Weights of a small GPT-style language model, trained from scratch on English Wikipedia: a variant of Adam for these matrices, 5100 steps.
Each number is 128 + 24 x the weight over the matrix's rms, rounded and kept within 0 to 255. Layers, rows and columns count from 0. Numbers have three digits each.

# layer 14 attention query, 512x320, rms 0.0624, rows 50-127, columns 96-127
126102103138118148078119123140146128113126105135138159156127086139131141106145109139177123092142
103138177135099137105126133093116105149142089141106139053164158191111139116136155160158173123110
088096077147128133144096108114152088065126124077157107134122172084152159162121202128103106123124
123098087120142099160168140144091124123125175114160161146116152138136106207145015100169123108133
129104144126126144120222048176171162113086075161130154086089183086126115072111100174174127128129
130147130109163101129151140103131101147130098100100093130169157099071131139136115080063127115165
128084120136125132122103159121136136164134179178145128101121149076157122159071123182126156127085
095113090107137127110099135148102115119164111125132158141154095130123098119160147133170146073117
139148133081114095089081104137159143131106127098081120142109114114135138136120137106078124145137
123086168099151107136141200129108152124127135121129136083134112103127115107134132144128131122136
145145169152135125123132124145147113142076151125109142120119132178085092094135115143121099139115
121132126111166151087092116150151101141138104183124119165087144138084172102146144132184136129119
109146097129129149151162157125113123145093164102107101132053159050143114144126152133113117188132
120123178137152137130153138097123104147096089069134149126153147149102065127150110052104102081156
149094154086150084180115165137116145115128133122114106132137131108127097124148124147141139147125
128120175102131110168130176150137142134112116130117096132144090117121103132125135124122124174121
122099140132119165093135149157118122107127103129148145122146152138157121114116112142118137129144
125139146109141127111110100181145091124145111152143112137142166111115156122094155078080128117127
128204075139134116123126159079131102119096140138117122119096121164112153161143116155110109129097
094112144105118120128107145159150132144180110139141120163157110137110108143149175130116136127151
151159099150117149082131139123157147147132114140152098129094137146131134143108160110105154171129
154122097157166136140134101093107136146089135110153157129126170103148160159169089129146107118125
149136143115141076130113134142094175098143118126110103120142116122160121130112126112132109160115
162096117080162112138142126182156139140175116130137108122137158118153112107089125100111131113117
097125160120091119077121125156110121119182097141157132150147095139098128141120127119109142128097
113102114143081164125149101125161111153134119151113106151150093111107120109139158114134142165106
095134129125099151137112103152113101131145128125140142147150099109083103118128133112132114100131
141105125119123139164122138104130182131110124114117132130121100130156107087130089126121119128123
140135140098139114169115138158157107161120129122124107145114107117114079106117152109115185139133
155109133118111134185139103131138119169085137105133118144115114092151156111143140164110159140115
128116109102149104127127155132125114110109152127118145131138143107106132122124088166155116092116
145135163119144088149132102112096148111087155124130085109127100106159145139120121144139075135119
159099132116151112133116162154107180153136076132128091115140138141162098094090125117115126166096
142126212064114122166140130131149157150123131124119129126129146116150103105104099155173092109133
105135120115118105144105139136132122136116099127147145124137113156111110120120158156128154151126
115096136154117174113097119086138147135133127131121115110155166099115110083096111115169114099159
153113139111122137127141127172116135136160109160145119109113097158163136118100089104127127142145
114112130114090144101120123122113124109130156118132128118160098127081121100118103132147069126121
137135103115149103144120140136133108111121155118105135134135104113149156121142135133125125135128
132131198122129117125119130154129143119145116130140145132131143130129137108118137141124144122130
154180083177118130076148136103140124102097137152125120140092147133133142167135099127128123134137
121056168083137164144110111105113121136145126138154133113110106153126100110099095151180126111128
157151114129148138137140077096127143138133140142112150123105201118157153140139149140114125110110
147144103135163106152121115096144119163110125102128116103105145155142179124110124091133135136130
121124154097117096130117161139133132103134138123144129136127070124142141109133128123137117120152
143104215090126130153146119134156157150122108095145104128121103107140115135109121120135110151144
099114179133100147102130171148122090116138101135140132128168067136096135115126110154166102123141
134134110132117151136153112121170130147088154149126129142101153137155159166157135145083149136152
132126163141122109098133136120085091113117103113129122147141073128135172152125132096131099119127
149114115154124124154131130132138138127126110124134156165119185099139123170155139152105162151139
107097165084125131147126129162149124166150098169134101120125098151128105099086141126121145130092
083094139126139115135142137142128133110135146105132108156137101090122124124150148150126154126122
112125118109122106129101100179129075140157169150132115123137112075110114156119150105081189172145
165120114163174125104157132104112131123169116120110112100141137141157148163117163111132129141129
120087140072149099175116104127128124129129137125104122087136130111144115080091120128150100143131
109111154136142116154137131127083129106123141137117154122124128124147170131129109168126118118120
129102114119123107143089125142130134134157136133133128153144131127117121118095122118128165114107
129160110154127119136122112103116132107124146123111159135116139152150184130159131113142130120126
109114134116137121161144125144113122103104100119142135121160078110093118113152121157159098123122
160115172093144114150131114106141137128083123126115120102070130119184178126090097136123117134129
119137120113105157098109133154117118085162142140150145153141128112098127117148123109131114134153
140116121140091144109123148117129163152139112108144140124152140143129090141128092135119116140135
144166140123110100136152140137131135124119098140119122135090086191132145174133183124067147171116
132153124173122145083143104126145136144141111141157124104116155148150144150125134130102115131137
125142124080098129133139107125147108146086177112098133119091102109130115133136124117163123121133
173123123153129135119157130137138147100128156125116130139099146098149147164158139118120139126159
098097123120149133167121077113163139122114149119093131109113111134149146113124161092143130145143
138146155131133119133113129142142140121135118130119107127137140114158145133118143096085139141135
100122132100117159129134107160108090146121144128136156104134139105093122096095062116155099117115
112148119157101172128142097115135132132137130147113139107135154134131112143163160128109115132156
104121144120187075143104126174082085144145104142138124118144092144114165161124149123091120130119
113171123142134146137137099138127112153115129111122133155138145094115124144149164113084114102139
131160119135157078123151139123087131118115102112134129115119147139102154124127118155096134123076
111157091114132148131136107080154127132082147129124156125085161162110167117112139150149152104133
138106126115153103124128110129090121122136112108115129106157088122160130114133153117104137180122
162116103149146127150153165136115154153111113112135082120130160106132115136109073150138131141120
097104103116154114135112065147147072132151162160107122136148145110111146137116173114112127131122
108155113132114131123107153149162136143118132132135084162137108131067094153145138117112125134139
# layer 14 attention key, 512x320, rms 0.0589, rows 50-127, columns 96-127
129134113116113106121098104168133101114118128168130186109117120123157136120135107179177116077145
123085156104100137120102131111120116135129122138116127105178053155147127114121151141164183127128
085063173127135167171099113139104112177140113116117119144132084084085144158141123145159139156101
130127093086134094121124133124125129106130104154117117125157166107164108189150113120078113101177
164108086099119145161155124170168098159175115156149172124073155113155113070146142149162125072096
132136114108140125146113113127124132142110128100129140183120134112135143161152117084084089108115
140106094112118176055136134138131141149110153110125113115186177119111133132113127142133164094094
113094130076129130129117145116118125159157104147145115120111118104157133148129128154137213148090
115144099134106140141056140124156158145096117118122159148096116142170105154151140106050082114129
114104145115146124139139143113093162129137104108119091114162072147115122099112122117124191126134
121110118137126129114142107140174158189108132094133133118106129133133108066123150106127108134145
220153170104113153122189112135167126216144166109087124157113082153110131081138114116198135099076
122128107155136209164131109113136134113089129088119097155101128092088122115112124128120129160121
122131154122122141128111108135129135143141120102125126129074135106154100130131102115074125148132
178113149133178089166116139129146129145132124124134133150118125100113117135123155131161141125149
154141136143150103181132155140144130176151112138147139154133107096104121142124162114088141121127
101125133132078190119104144148163119114111105167140166136115127142166094108144139186106167133115
094142151088111113159121115171134108115148134143127102130115123112145135136105109133091140126114
120151092122089117103122126077088135118123133107094112112087196158112156151141137134080089159104
135131125140150109117127105135118108090114131156129130145122121096067162137115139135112094117159
110193117130117119121132150150150106140125127154143136118121123120099119141168137116095146173126
100131115133133153151141112113139173175114151074124125140094173147164151123142157137136129127125
131126164143157123141108129131123145132161070124131101138145100131187089122124134140126161149098
126101110101180130113150134143126143129158130170101104115114110101152105131099122131133117144103
099128142146126126130131128119095137124145117172136125150164092116107119127125117111129128122123
171124129141115117150164122112118105133133111142114127103171096068126133141152147120160085131134
121141106118113153105142118133111101093129180156111143138141099132087125134119103129123064103134
167092119149129164176100190090146139113146088159135159120136112112180140132123115142142123125124
205155120097176105138151116170143112156132151108132128134128082081090128118132109117146139121131
177143119120151133191151126118142145188135144095118150157114105096105162117112171143152105141130
110104126109105122117122120123132147107104160117119143072089140151146109116122133154152162086110
125116180116166089139087127104135144179131105109140096144143133117161113108099161140161150118104
152126098146174125151119150126129145124145096186127140131137121127146080126086133138155113150090
133135209110118099125107130122161145182133106102134087124175133102145084112120130140172155129129
120163117127125093150107124140129100138118127129137156099164135140082115141131160149125146118145
118090127147122154102133144084161127120121126148144100131131139139123079128138115139159075117141
147111137135171155154156132169107145130148105202117140112115035131142126139111099087134130114147
109129135106073143129147123111136124118128139142123094114141122175122126114131118129125096103133
153125122118144120144142122140126138119115114115133128117141120127157155124116137111116154146112
130150196132135112147096150154140150114114094132147123127146125129107104093111145136120171117138
137162109133090172098134150122116129135130161128109158144085146132148132140182118135099129152087
140080140092147166131084125114134099113107122131162132096107116133133123106112087169195144093132
135138125113137144130130134134106132098123127104108109116123187112154141128141136117123129177088
137142089119145095118142120113137130144125135105130130107112139142142144129118105119155133154112
128141153117133100148115139123138136137101118140152131154130103127114150098106133136113150102148
137133179124152093159141126143178149180139089113152118146124118118110120095088166128148125133138
118126139128080154127137123104134121115123130175137145138132081159103113117142129142103100092129
162155097106143147151138117125121167154121131129102154159089133108103172139122154120114125140150
132131182146109118144131133130113133163099085139156091116157112131186136103139153099095157109140
145132129128128119197139138166144137165125103098127170153154160101095105150165149125102166151149
148117157103170090160109130120132092145148096172139137107154099081118102122099123132147109137140
094088133136144114123123129114153118142140154092136136176094119116120111130122147167142169095118
136120123137191106153155105175085085121158161140120096111146091050107134186067113064132149152179
131121113164160123061133132135123141130124099146137100140129145119171111144152148120137135140105
156107120091145109163115108113165090145124115138139127109156147095127134119102133156163135131104
126117113142122161152117137135104123117132121147116153151139127114135142134122112162109173131101
159100123148185118146126158117097125098142124146125106125147096107120098166101089124202113142131
142155092146117145166137127142105145107136135122127158155130135153146163145141100093108128134107
111130147124116133150156084125127137157108133122123131108138101131136124112150177160129139088112
147116155105147130136089156120177138157114103122141138112106125104182144101119109151126189141127
112149125097084173135129116143109126061131143160121147120103121133128128123136121153110126117131
131106106131110140100131139108132114154139120119130144150149125146119096148157096117118128133142
187175114120147101145123133162096133147135088162116152144136111099106162139146142098066150146132
098146109146112143083119136136098141115130127143123137106113148131132125133141110115089109141135
155157155114116109121147093139149121168107160079113123113105109119113131126130157097170146112139
146140135140137141129138149151133144130125124121120142160090135102136120141156174117109174137136
143102092117158112148116118112182102136145129119141145156105134146104161132117132122144094135125
123140159128128100141108156172155119150167112110137121148124143118170112146118120118099177160144
105121134080082157135155092118142132125138154151115130079126123153090108094139111122118115086119
119125112154095155114132111139121125085138135140117137126137158120108141142139134111074071143156
090125105119174099132112093135085113150142123175121145117146086130128131148105118116109124109143
119131110117114121102133110129119122112135152113104144133123124114111133138150123108085067112142
084137113145157117113151134137093148134141131138117137110124131139138116136115134133113166118064
101161105102130120129126131114135114113105128122116116115108166172086143116109145118167135121125
131114128138189090176139110145121130145119054133144104125150102131146125128106160124130171136149
146122107147166149118160132123138157188128117123116104179089138137103088131117143151152122153115
136095093077145092129137089141126084119130163143117115120138155072133155134118130120132113152139
131139104119095108117120128110136100125156153122117137154128109104093159164132117122086064126133
# layer 14 attention value, 512x320, rms 0.0445, rows 0-127, columns 96-127
125113046110148115145142105133132139130137166099132136142106070086128100160173146151111140130123
111127100166106113162077120107140117120181118119125101141132154149099134137085113163109118138139
130114086117169147128132130151153156118128117132137118125108133147112121159117139144125138140129
120107155129156106136144114135105140139126169137126134123162144168133159128125098117156135079184
142086123175146138149146137091116179144140119099132127134172093165137115103163145099101133144111
138098112091130105160115136129096074151107167145143128133141155114139124136119128139139133134160
155156130130145153172104115132094095104152155115126135117101133102154166182146140142123116155117
130152100146106144154161135137118126188137161133119083132109143135139146136102110116101097136143
122145135104133131128153151161130133107098127135125087142145109151132091128139169107163090117100
100130102103123170121131126158143124129190127143120129128125159160106109154110155151083113131118
172110146176167098141136142076111109098141115099118090108124116108142079137119135151129152138156
146137100111144121111092160159133138131120111151126132128105089131134157165120082130125140145130
133164166127129132157128131114097128161096152120117093082132096064130115118083114099111119101151
191098144126193173129105185109155120126124138152142135117112116066136116120138099156129150130130
131117117119120082105131111104085082150151126188120090132145114146163115117138046086136095139109
133064128147129136103141102115116145116171127097121128103138101093118145143077203149153095139137
116106144110109172124085168213148201095116137129128169150097157122125129098126091106111116132099
085109119170106150118097129086118159173176138112131092126131131092101140181116156126137129127103
135126133132112094154073171124109089120114155151136115127117138122134087144102112107149125127129
173153128111158145125108115065116178133107129132132139080163138130144124134169177122075142096130
137137097160118125114140166141162101191136101146137157085148120169138148162109142103122170105118
107157161127122099129157120115116068133114099135125137121149152155151104139140110150121105139160
112116098139156138127151153158111115169128131136140106151156123090119129122164123138129133172153
087169087123077143201097112145112126169155118092124170107131106162115128144107124126089117159131
139128090145113120135107134154156140130146161147128151116089132149144130077148105101157126130114
084155163120117105159108121159178115127160156114153111156118154104138141098170063139106137143164
106107157141124112130113111082132142095154159180122116123160126107116161101126108111078147111128
171116134150095102139145145154136117112132156135122121122133119169158149115070089124131125108082
170118145115146155146078131156149134120159148123132149138090113164142124126127120141156101134109
133128116087104106156157129094120107098113164115112085134093135154158106059107079160156150136135
131144138132160126162100118144124036168148108089124122125137067124133076127110092150070129157119
118114169109129152094147124167146084141128112149125139099141114156129126082105135149139145120151
118160109089085087087126140145112117099126121147128119134140182158132182132141146059157100128132
124142129116117100126141147094163133102117094143116135147132170143124159184142115112160105153114
136103118148103136169116138182130206160115138103130129122128151112133106100119095130152126131148
091155096146070131101111112097144111125088158156127207131096159104108099139138151083122144111158
103149088144114138101123133095125095100108130178115186142100121143124114169140135106168122102120
105072181143131138121147147157134132117118177175151143119135140140128179114162121115137095128099
126106142137118086152092187111085110089108096063139158126143095136143138095109169114100162090154
122162129126170110115114100136174148118126090137136146144109097176113158149099099096120156128090
097125182167116151176115104115089110161158155132145161066149110133108077121115133096170117164109
112131115143130095139125100093113052124154075110132141119154126133113144121108202172113123108149
093122175104153086156155101133088161125108135087116122090122137168142129117086083137130149117122
129135113112119159135139161089129123097104140146139093151104144161132118134149152151126117098160
118132162102139116126144144142054099104074144124135112123133149145138086135126177114146159121185
132165116151142119183135107107106071144099179198136152112105105145128107185126109112119147119152
135131164093094154107135104137151123121149151102132118111090144137141174100116114056118125102094
116147057144111116151170128083112088065158113159112126151134106156131070105163155071162148125149
094101105143096148073139080118095132123183124175104115156121123166096122146135184115140148082181
067078148147098144188142129103119169139137175126132126138153142153117079087130098108131151102085
170157093085162117169100166188166145117106143139133158155094105105152146115090114144111105114120
110112152107119087083139086172092078169120124102127184089109160141128174163095091120121129160134
128190143076155126139131101124101179109135103128113108098143183154117148091118083133102102130113
125128125093155132158179131147098157148158177127133146111112124058101135164144091157115129113155
100101146116148076222132108155127108107197103133130129110103139106132126169131119109163154124119
140134118141143133190097136146137096180176133091118114137106125096137146074097100129129109189126
149118156120129163156082154105088149134166173124118100095126089174129120119116116130088119109109
160148125125130123123159138170105190187100140155130112106109138157137137097135106142149138153123
118192138152104107084129118143136088114119148128136102126114078075129090077083073102112114174079
140119106125123146125131116141043113112152144126132115138106121114136121168108180117182120123186
129201141103146119089112132131113080108150076123132164120165128124119183142111150166126103159161
147145111157117122103108163163121130045119090131154085166131139159109083121123117110113158156117
183177075089114100155137137112110156137124139127112107125207124124116113094092125124094118129152
171132138121154115148176115138118129160076145094135155110107112119131099147130121095170100135165
117153089153110140148132139142116130151180151109115162112127104130122103141129171155125127142092
137147132117145157145132202104114103138091117133134114128130132125140094082153119107172132115078
128141152068101100097130143099119151140118116129112156132083172154143114130118112155131148097095
147126142131143117115155126053109132149121142091136108077126110145139108115145147080098138142135
105137116148141111128149087137096066095143153117118143153083178096116134148142109140172100116112
138191163118136116146118102140132116088154154109106109114147107127135137109112126119151125124115
113164135102118145106134116117117143137122123103124157116130142130146105144113177118142103155069
125125105187133142106117147142115114078120102142087129131120090124130136135115116135103134123096
157124133146108144067138124066174164115200159092120150104141145155128120137126184148088132108082
150071141145098111132157135126161118072147139137138112130121144147120140146136111113142113111058
168137125135127113098096168095114155109100131151141148167169096155122137117140138087138120110081
161149132128118117102139105072119154125102125126135137145111159141136176166148162164151141117181
124169097119113144112104111071118133174190105101131103127129127140127118156064149161127124111117
160112160152111122138149124163130143166124117097121111109142112129155136125151124133102119161174
138117135170153097126129126110109039114107129162107152113136163111113132103049105125143100116151
120128127103149181079137146131134141120124102111139139119146133126135131132139100138128162110150
122110100170149124124107158160132105126130145113122112145147147135131130139168181143111127103144
125110138152123106131157097131130092076131149157132132110149171145126147123112130134128128128104
133112097149160126138134121101126100121136119128122105103140103106123171112099112146115098145161
133146135079082145100125178137154182148141162124128085113127165140133144130138090141146140126134
146088148107132129121132107136165140182099094112134149158106110118132138153150153164129115156129
122099084132136140140087114109115162194135111164137126128083160105107116140206114122157135160124
137108090110116131134144119161128110127115170109130142078147130105127112159072112126123140117121
096149130124107102154164125126159112108131137138131140101145122123124124114123181089142135106130
137111092123112139142195129105105073115099135142131151125102158149122137140147093133116154110135
150120086162172129165104151148124135133136100164113103149090106090113107121181081115128125129106
123112087151095157100109146112130145145173142089120091102123105116117151123103120182122138133130
141152140142102131119145104119129117152127106129140083120137135112110150120086149140101133144139
105142107121143134116139151115136150146168123108123138136124170109132161140132160117123114139097
118124136117131122118143103138154206057140129107135100126116124109144102149125140126088117150136
100108100116126164104104103143105104141150101148122109139145084114113119127125117121090134104057
133126146095126110129105150086126150137148116142108109097155172084125133157196144117171108127107
128148137115150133091098120080107166114128171120109119112105094135133132140126112084113157103071
112157119138160115134131091138071119142156110123118117123122107127126086122108130099134118125030
177128080112167145161128134125098145111170127106112137107107109143147092119107127139136127143106
097115144096126145131089171114093127180076080116122127123150117146124103112147106126128147123120
133112151152116122128140114156120110134140128155120114144101120137120166116095146160111140121129
117123191095107136089111165148180132165131132117127121104103122153147134142145079106099147138102
149158098154138124133117152121110147121140115152133113122131130126128111117134149147099129116128
143135130126076111109109154158138120117154101110143132202105108134115155157113126178140111115082
108135088159110132127125160157135145168117173149133138140136161135120106127110194147148129102081
115139084143141141098145099178108126118142087140128165140102118104130164133120197155112131144069
116169082122126147133126069145139077129110124129123175123102125118115106126133121127162095141137
124119107155121107200172101097155107182122090107139150090128124126119115094124128082143106156105
099131120086136150102121122096145153114129120130137121119114215128136112105146165142121123085107
083118111104114140121173136133139112141119143125138162115133156152158171102098129129133119124174
121097085140140138125128130116123136155108125129157122109134107161121128130131102112136131125077
173125155112151148082068116118124147115116113147103110126113086111118110154145151134132107148062
126128152117142135118129136115149091162127175127129155099122167115138077101119099153123112177137
128153138128105100114120167122162117139118121149145122105158180092143143091155159137108129140130
162154120107146113124116125111088126093146098131130095152092144115125150161092110146142102139158
155156124104136155156125174099150152114135108135123100129097136139139125171169086130150099098130
131141135126116125084157135133103145111124115098129126102109155092127091142142074131109126125170
117133077197103131145121130165113119132134154121115063129077130130124133160129151161136144113120
136105102134116138099163128139139189138125072138143128159129137117137113113135118107148120125152
115107088147113140079117116159092087149164074115124118122112117156112129165123158133148109156096
144151105103149126134138162135157146127146156065117117180145101137112087107148122142123148116122
103112129164123147052106117103171146117099128139129153097137164157120116139160150139095134159118
120146131141149092149096138132152097159145129138122154134132150194132135141150178125139126117110
087156159142100126120139118167131138136154170154124125146110139089130137114130131154118124132137
130149136141125108072136133124159166123153132143122121127133126137134166133151143163136145117117
104187116100152093158153118138098082138149126135098175095146135121135117168128144096154114151129
126116168106114140122154154133088174104111137137124127131138127152137105121134095116154123097124
130176096165128091113158128143181094136133149124131141134130114160127157132121167152130114113095
# layer 14 attention output (transposed), 512x320, rms 0.0746, rows 0-126, columns 96-127
096109147132090117148166157128131118124131172121102115140148129208130132100175107155159119153114
161106150130120128135126088121139115165125150116161123163109117112149149083129121100110090110133
152161131106126133131117116109137098098073105150106147175104158117113148110113121128142132130109
098156088163151155152145107142109102113174136119161111150143177066187090129117146143096085137083
110175142140138148170139133163140100151115169134140158148152189097156129145111150191131140113160
094125137191128110083131111146159109119132124113130155155084136133133092142191112108128116109145
123091114146092120148113133140147116112105151193119107108141140140100128127114149088158167136126
136084154084132132090134153118116141145140109159120150120134150120141150109120107145155113126103
128152138129145117087094133082124144076120140167139103115177159091156119167098122095116169142120
125104159126136109144105083110164085118108175110159143095122098121119100141075119064140166157103
077138118135116124195110096160140110160094129134126099181122102128115084143143145122130128116126
139120157120117179105157097085155112116153147103127141094126123156088125108152185175094111118119
099115129129095124136148111144135135153226050098099136177047134148139133113141174147178115173128
099171134105113164136143051128111116132140133122120150160106137184111099135120161141141116137127
124159161123117112144124113097129164120159115095066110125114136125139111136162125172174129151173
125170120140117122175164116123092129112098134116124122178109134166102108108135074125139136147111
146174135133119104126117086111091090165165128147173125093143122119150141132124169087091154105111
148139183111146154148120101112187071155110131133143109112144128134111108113139133132106113182096
178137112120119148119154078138176109129129104149095160144084148106125158164143179135124094159124
100102141147096093140132172144152143089137112142144106114143174157108133120102139123156164156158
087196181118107115161113114124076116073127102153130112135156140115133166119136172116126087122141
131140104146132167082156132144129168149152118167127118101129127097130118137122123065121192076115
095100129147123140100132140122108089119149095151092163112143124130142130119135123137121124099129
172133167126146138072181135134152151089133133136163110120109163112141186111141116178198102103117
097105133095140110136147174099106107079097137123163137127190128130090100095148139167062093149108
148101123123141141139124087142111117134093151099171132097114138134152085121092124130129129118088
101128120114096189131153146138090112168154090148137129138142103130151109159113088163166148090121
118137127115117113149127123167053174156176107124161157169116111105114143102130105126141120123129
143114107164165100119162137123123130117079139125144090130151170115101173094149108121109117091104
125111139137181128127110118148156132137099112149119131141109130116111150149150134113103117088093
097060144168103134157142115148092181126083127113110132069143152134121167159119151099168133125160
062131116154147164138134117125042160152091132069141105167124137107105098093113058118122138096085
150125093147156140133105142103087112105098155132124165148107132061149127149182093177093149083100
175126119106144152094114122074125166134117141185074149078141081119143128156137137170153155097129
127183161162170120113141121117133076126132115121161146151169110106125125134166125124150126126148
117105160102157125118124179149159144148168125144117123121148096116139152109155114106105143124161
181119124081132090121153173094119146097114122101101085094143143120125145104182159154106110190128
150162085135109109152095111124146121116143098123130112121129125100159142138107116119144117130142
141197099088132165142179079149145170115171133184123096159107165119112110149133170148132133172099
144088137139130176143162154163097143134139134047164110096143166109142080121136186120121117163137
164153135121120174139143128146130140140110133122138115142148134112097158143126107167123109141132
174149124105106127146154117145127175101123160115148077138147183119138099108126097082097129158085
132127121134114145114109173152120137113122131101137141182153111127119140155152163151135097164184
180163137095164070079109101100110173129143142146087170081181106130109144131082053122189129132074
119176066137113132142115145137098141120165100133127142135118156108159155149152085111118091065088
121081130125105175092162176124181130133131107145092120154139148098126114147131154138138138165120
094120142154137111159105152139108093142075158173166143114154177127140136130149153150130110158108
090098135108134119117101154119154108121111143143091147111138106137114127121120135122119149129143
151165109196154153098106152104154117102141094128108112099133136091161157125123110117107142125088
167129142112157138153095162172159085105104139144115173138141172080170169180134170116116123159174
103092129086110077127185101099122114115149086141115113120129133149144088091144146131139119144133
161113100169127164180077164149158154141148148095172100162143084115144140145133126096098150123083
148104099113123121163070166133139136138116140163113079125159102099111131120110111136176171132126
139136109126104112102092109123152157115109074171086134161094115207150122098095110067151153133133
153129117106138080067168133110151152127130095111099149137128167144129072118128195116122144166161
106048132131166147104151115155099136090118137134161174156097127162147121108115118170120067088108
146095093150137104108153102155165132135111094094148121150104119102110147103133124141185146186121
105108148128120148124110121140148091115178115107137140123117121150090114116093122144115101130155
129082186075112101138106118120173108161102105134110122117140074177134136101158158129162116117173
087128141183127130086116137107142150125094096111143179157130126136111106087127096087074142103090
154101130137102167141140125138166128141090138136161100128114135124128055120118094122107173080067
136133148103116108147108134125132117207104136122115141095136094111122132127160153139120126090127
100111160140115139103099140117134170097150081149129092133076135169161170142142077148150120104137
104178169123109180103074115160100158138125148148131117165150099144120118115085121106140145139142
114119139123158103122147146118120152114114111102152116146114128133140134105134094142132132130119
109134129142103093126111119088135141116149111115120115131156120130129126146128153152061158109142
118138139143151153160087127127163121116128131134123134119160099149129162112156142117133117150133
114120123132125125149093154150134108138143094137094138147123130141116144112110121148129120100139
163145115103076144110144129146156163144131131126147124089153059157121134134117145132093139172116
109129113132133129129146151102134121130135119125141134142143142133135137116144124121097111141139
139098117144132126145102152138149120142134110129153123136148140105119118129133125165086143123132
154140138101110091134138122143145164160149119118121090129126143144122140137140154139133115121126
076137102150156115144115136148110126134053106130120096134119107111129157119151097122144138151148
111160115145122122116119111123103162130106116127130151096131096112106117120107143130119149156155
077139102162126127134125119090151133114137104099127096115111135115142112130105135172134147164156
104125115120150147152158136180121104140120133138119133124116109118120101127113098093112119139133
140106141136121118120149147152167139116082131155117130143111161125139114118125118113106150140137
093128127085152151118132103117098096106148128164134130133116134111106118121106152118159120101106
093154134073125123133122137170128154137134136113146119120108110142146116158181088123130134107132
173119119155092105152110114134116113161109119161105133126126123122110106137110156097131112135119
139129158112090163138177097111129129108100140119159139083106130103086146140131093122119129145108
122127103090129153122134141173118167141110125095131137119082121104123120120137125103129114135164
149161139126126116102136121166116158123128125135126112161147147131125118118151134093089122130106
154097143134176119173129116109124112107107118130142161126128112122147117105114174108103132132121
113155111117140127150128148137093132084156154142133101124132159103116133116102121103138135095156
171152124139105120121161147109134136120113125096136127137175111161138119136078161133081132120109
134136133143132143088099115114102119154161094136098149176100121142141120088120129087141102150130
143109136129119147106086140129139144152123113133117123138107114156151114139114098138127125170151
140142133145144119136084105151148158161151117109131117102142132108131130118080130114144112150149
117121150137033114115148109088124123120133124118140118108147125209141141159086172146120128115118
140138126148123075129140127120116127100114137158144170143150137129145122158169147085117134114126
115110097150135137131141146134122128118132146139135164112093111167134114131125109096151124102099
147093131139108113136123136168111123135077116126154117126124086119113103109117103129084134113153
141112098128125156149124116097114103174144124110109148148123137154126128123144134163177131108114
133091132161125116108145146142170138114107137121145124122121168154118129126132146137149117153132
131138104146128146121181150118126133123103137101153159124112104138142129136095120137046152135146
115109122117109115119132156118136117118135086134101140160142139116137097119125139174133109155159
131092128103111154140151159142179130132136128090157151145111156144115120106127131153126123114182
097148135143127104114151133105144107142127126143126124152162153111129132127127118138127128110161
148134133137118108131171114147158111074180129159129134116121160110123141159133176138121102122150
117122126118126139115130111130141128127121138130160144101145100140117122125138114100162118150109
148116101122146126152096117090098139106105115165086110159173142088135139126098166131141145092145
112089165143113142111143092116156120146119147127143160136125127122132112157145134137133116135129
115138124145156120152140099121130144115113146120136115080135115118136131115134142111124149132147
149151134109115106152139115084133128112158095088152126098110074132149141118132095116146139176144
124093149134121151145132143111177119142098134119128098143157156150101130111135094106111124109165
158097127118125130120119146111142133118122101127155094143158140133098131140107142134103116140123
134114145105130147102130145139110140111130158126146114114123107137135150124129121135135123111140
131112125140111136136128132143138110172103138135131140153141069111148128149144109158113150168165
142117134116140136124084135134157105124131135174112115154122137098106108146150106130129128133092
126128135110117129151141106102125165082128138118126111132124169112139148097109120112123137127164
121132114137108120151157158142135125145157122115141162117138153145137162120108157159105147118137
135158119108148100167126164124125135124119077114097139156145103103148147147133129105113116074160
112101127094115157158110119145122118129129149132123138136127123142124113154120132139103134108131
107109135108140128139146151145130139118089143122142142131125121135099080070162135130098122128135
132120149172088112131118083123136104121108132133129137146162128134124122133108179115103165165123
133140150152127127163107124125127097156162125149118138167135128170142139120118153123127123094096
145148183097136110121158155075123133132135108119143155111174099125140107124131111093122123126147
133141152127126139166132107132134110116099164135144117120119140131116159137104126113147138144166
128149158126143089183156147112159144127122164140154113151127152096115131082117107121128121092136
120119146165138119093125088112073123143119111182145140082134129116141146125108143131144116129124
170131130114132122171130153157096107158116135122103139161103123104139145094108113105144119089129
154107154114126166112140108141089175080096129115143132093112121089105114131137071132131131115157
144094108109124122143110136109126133123110105118133120185133114162143119138126108141107098118095
129150110145127125169122138096085140135108142104139122129126135123149146124112136087110154154130
134070140104115184114134155150173138144105117132155110161109144127115134072127110147088114111118
128132105143159115102092089122168138137152124123129120151138118106138150135122156124111145170129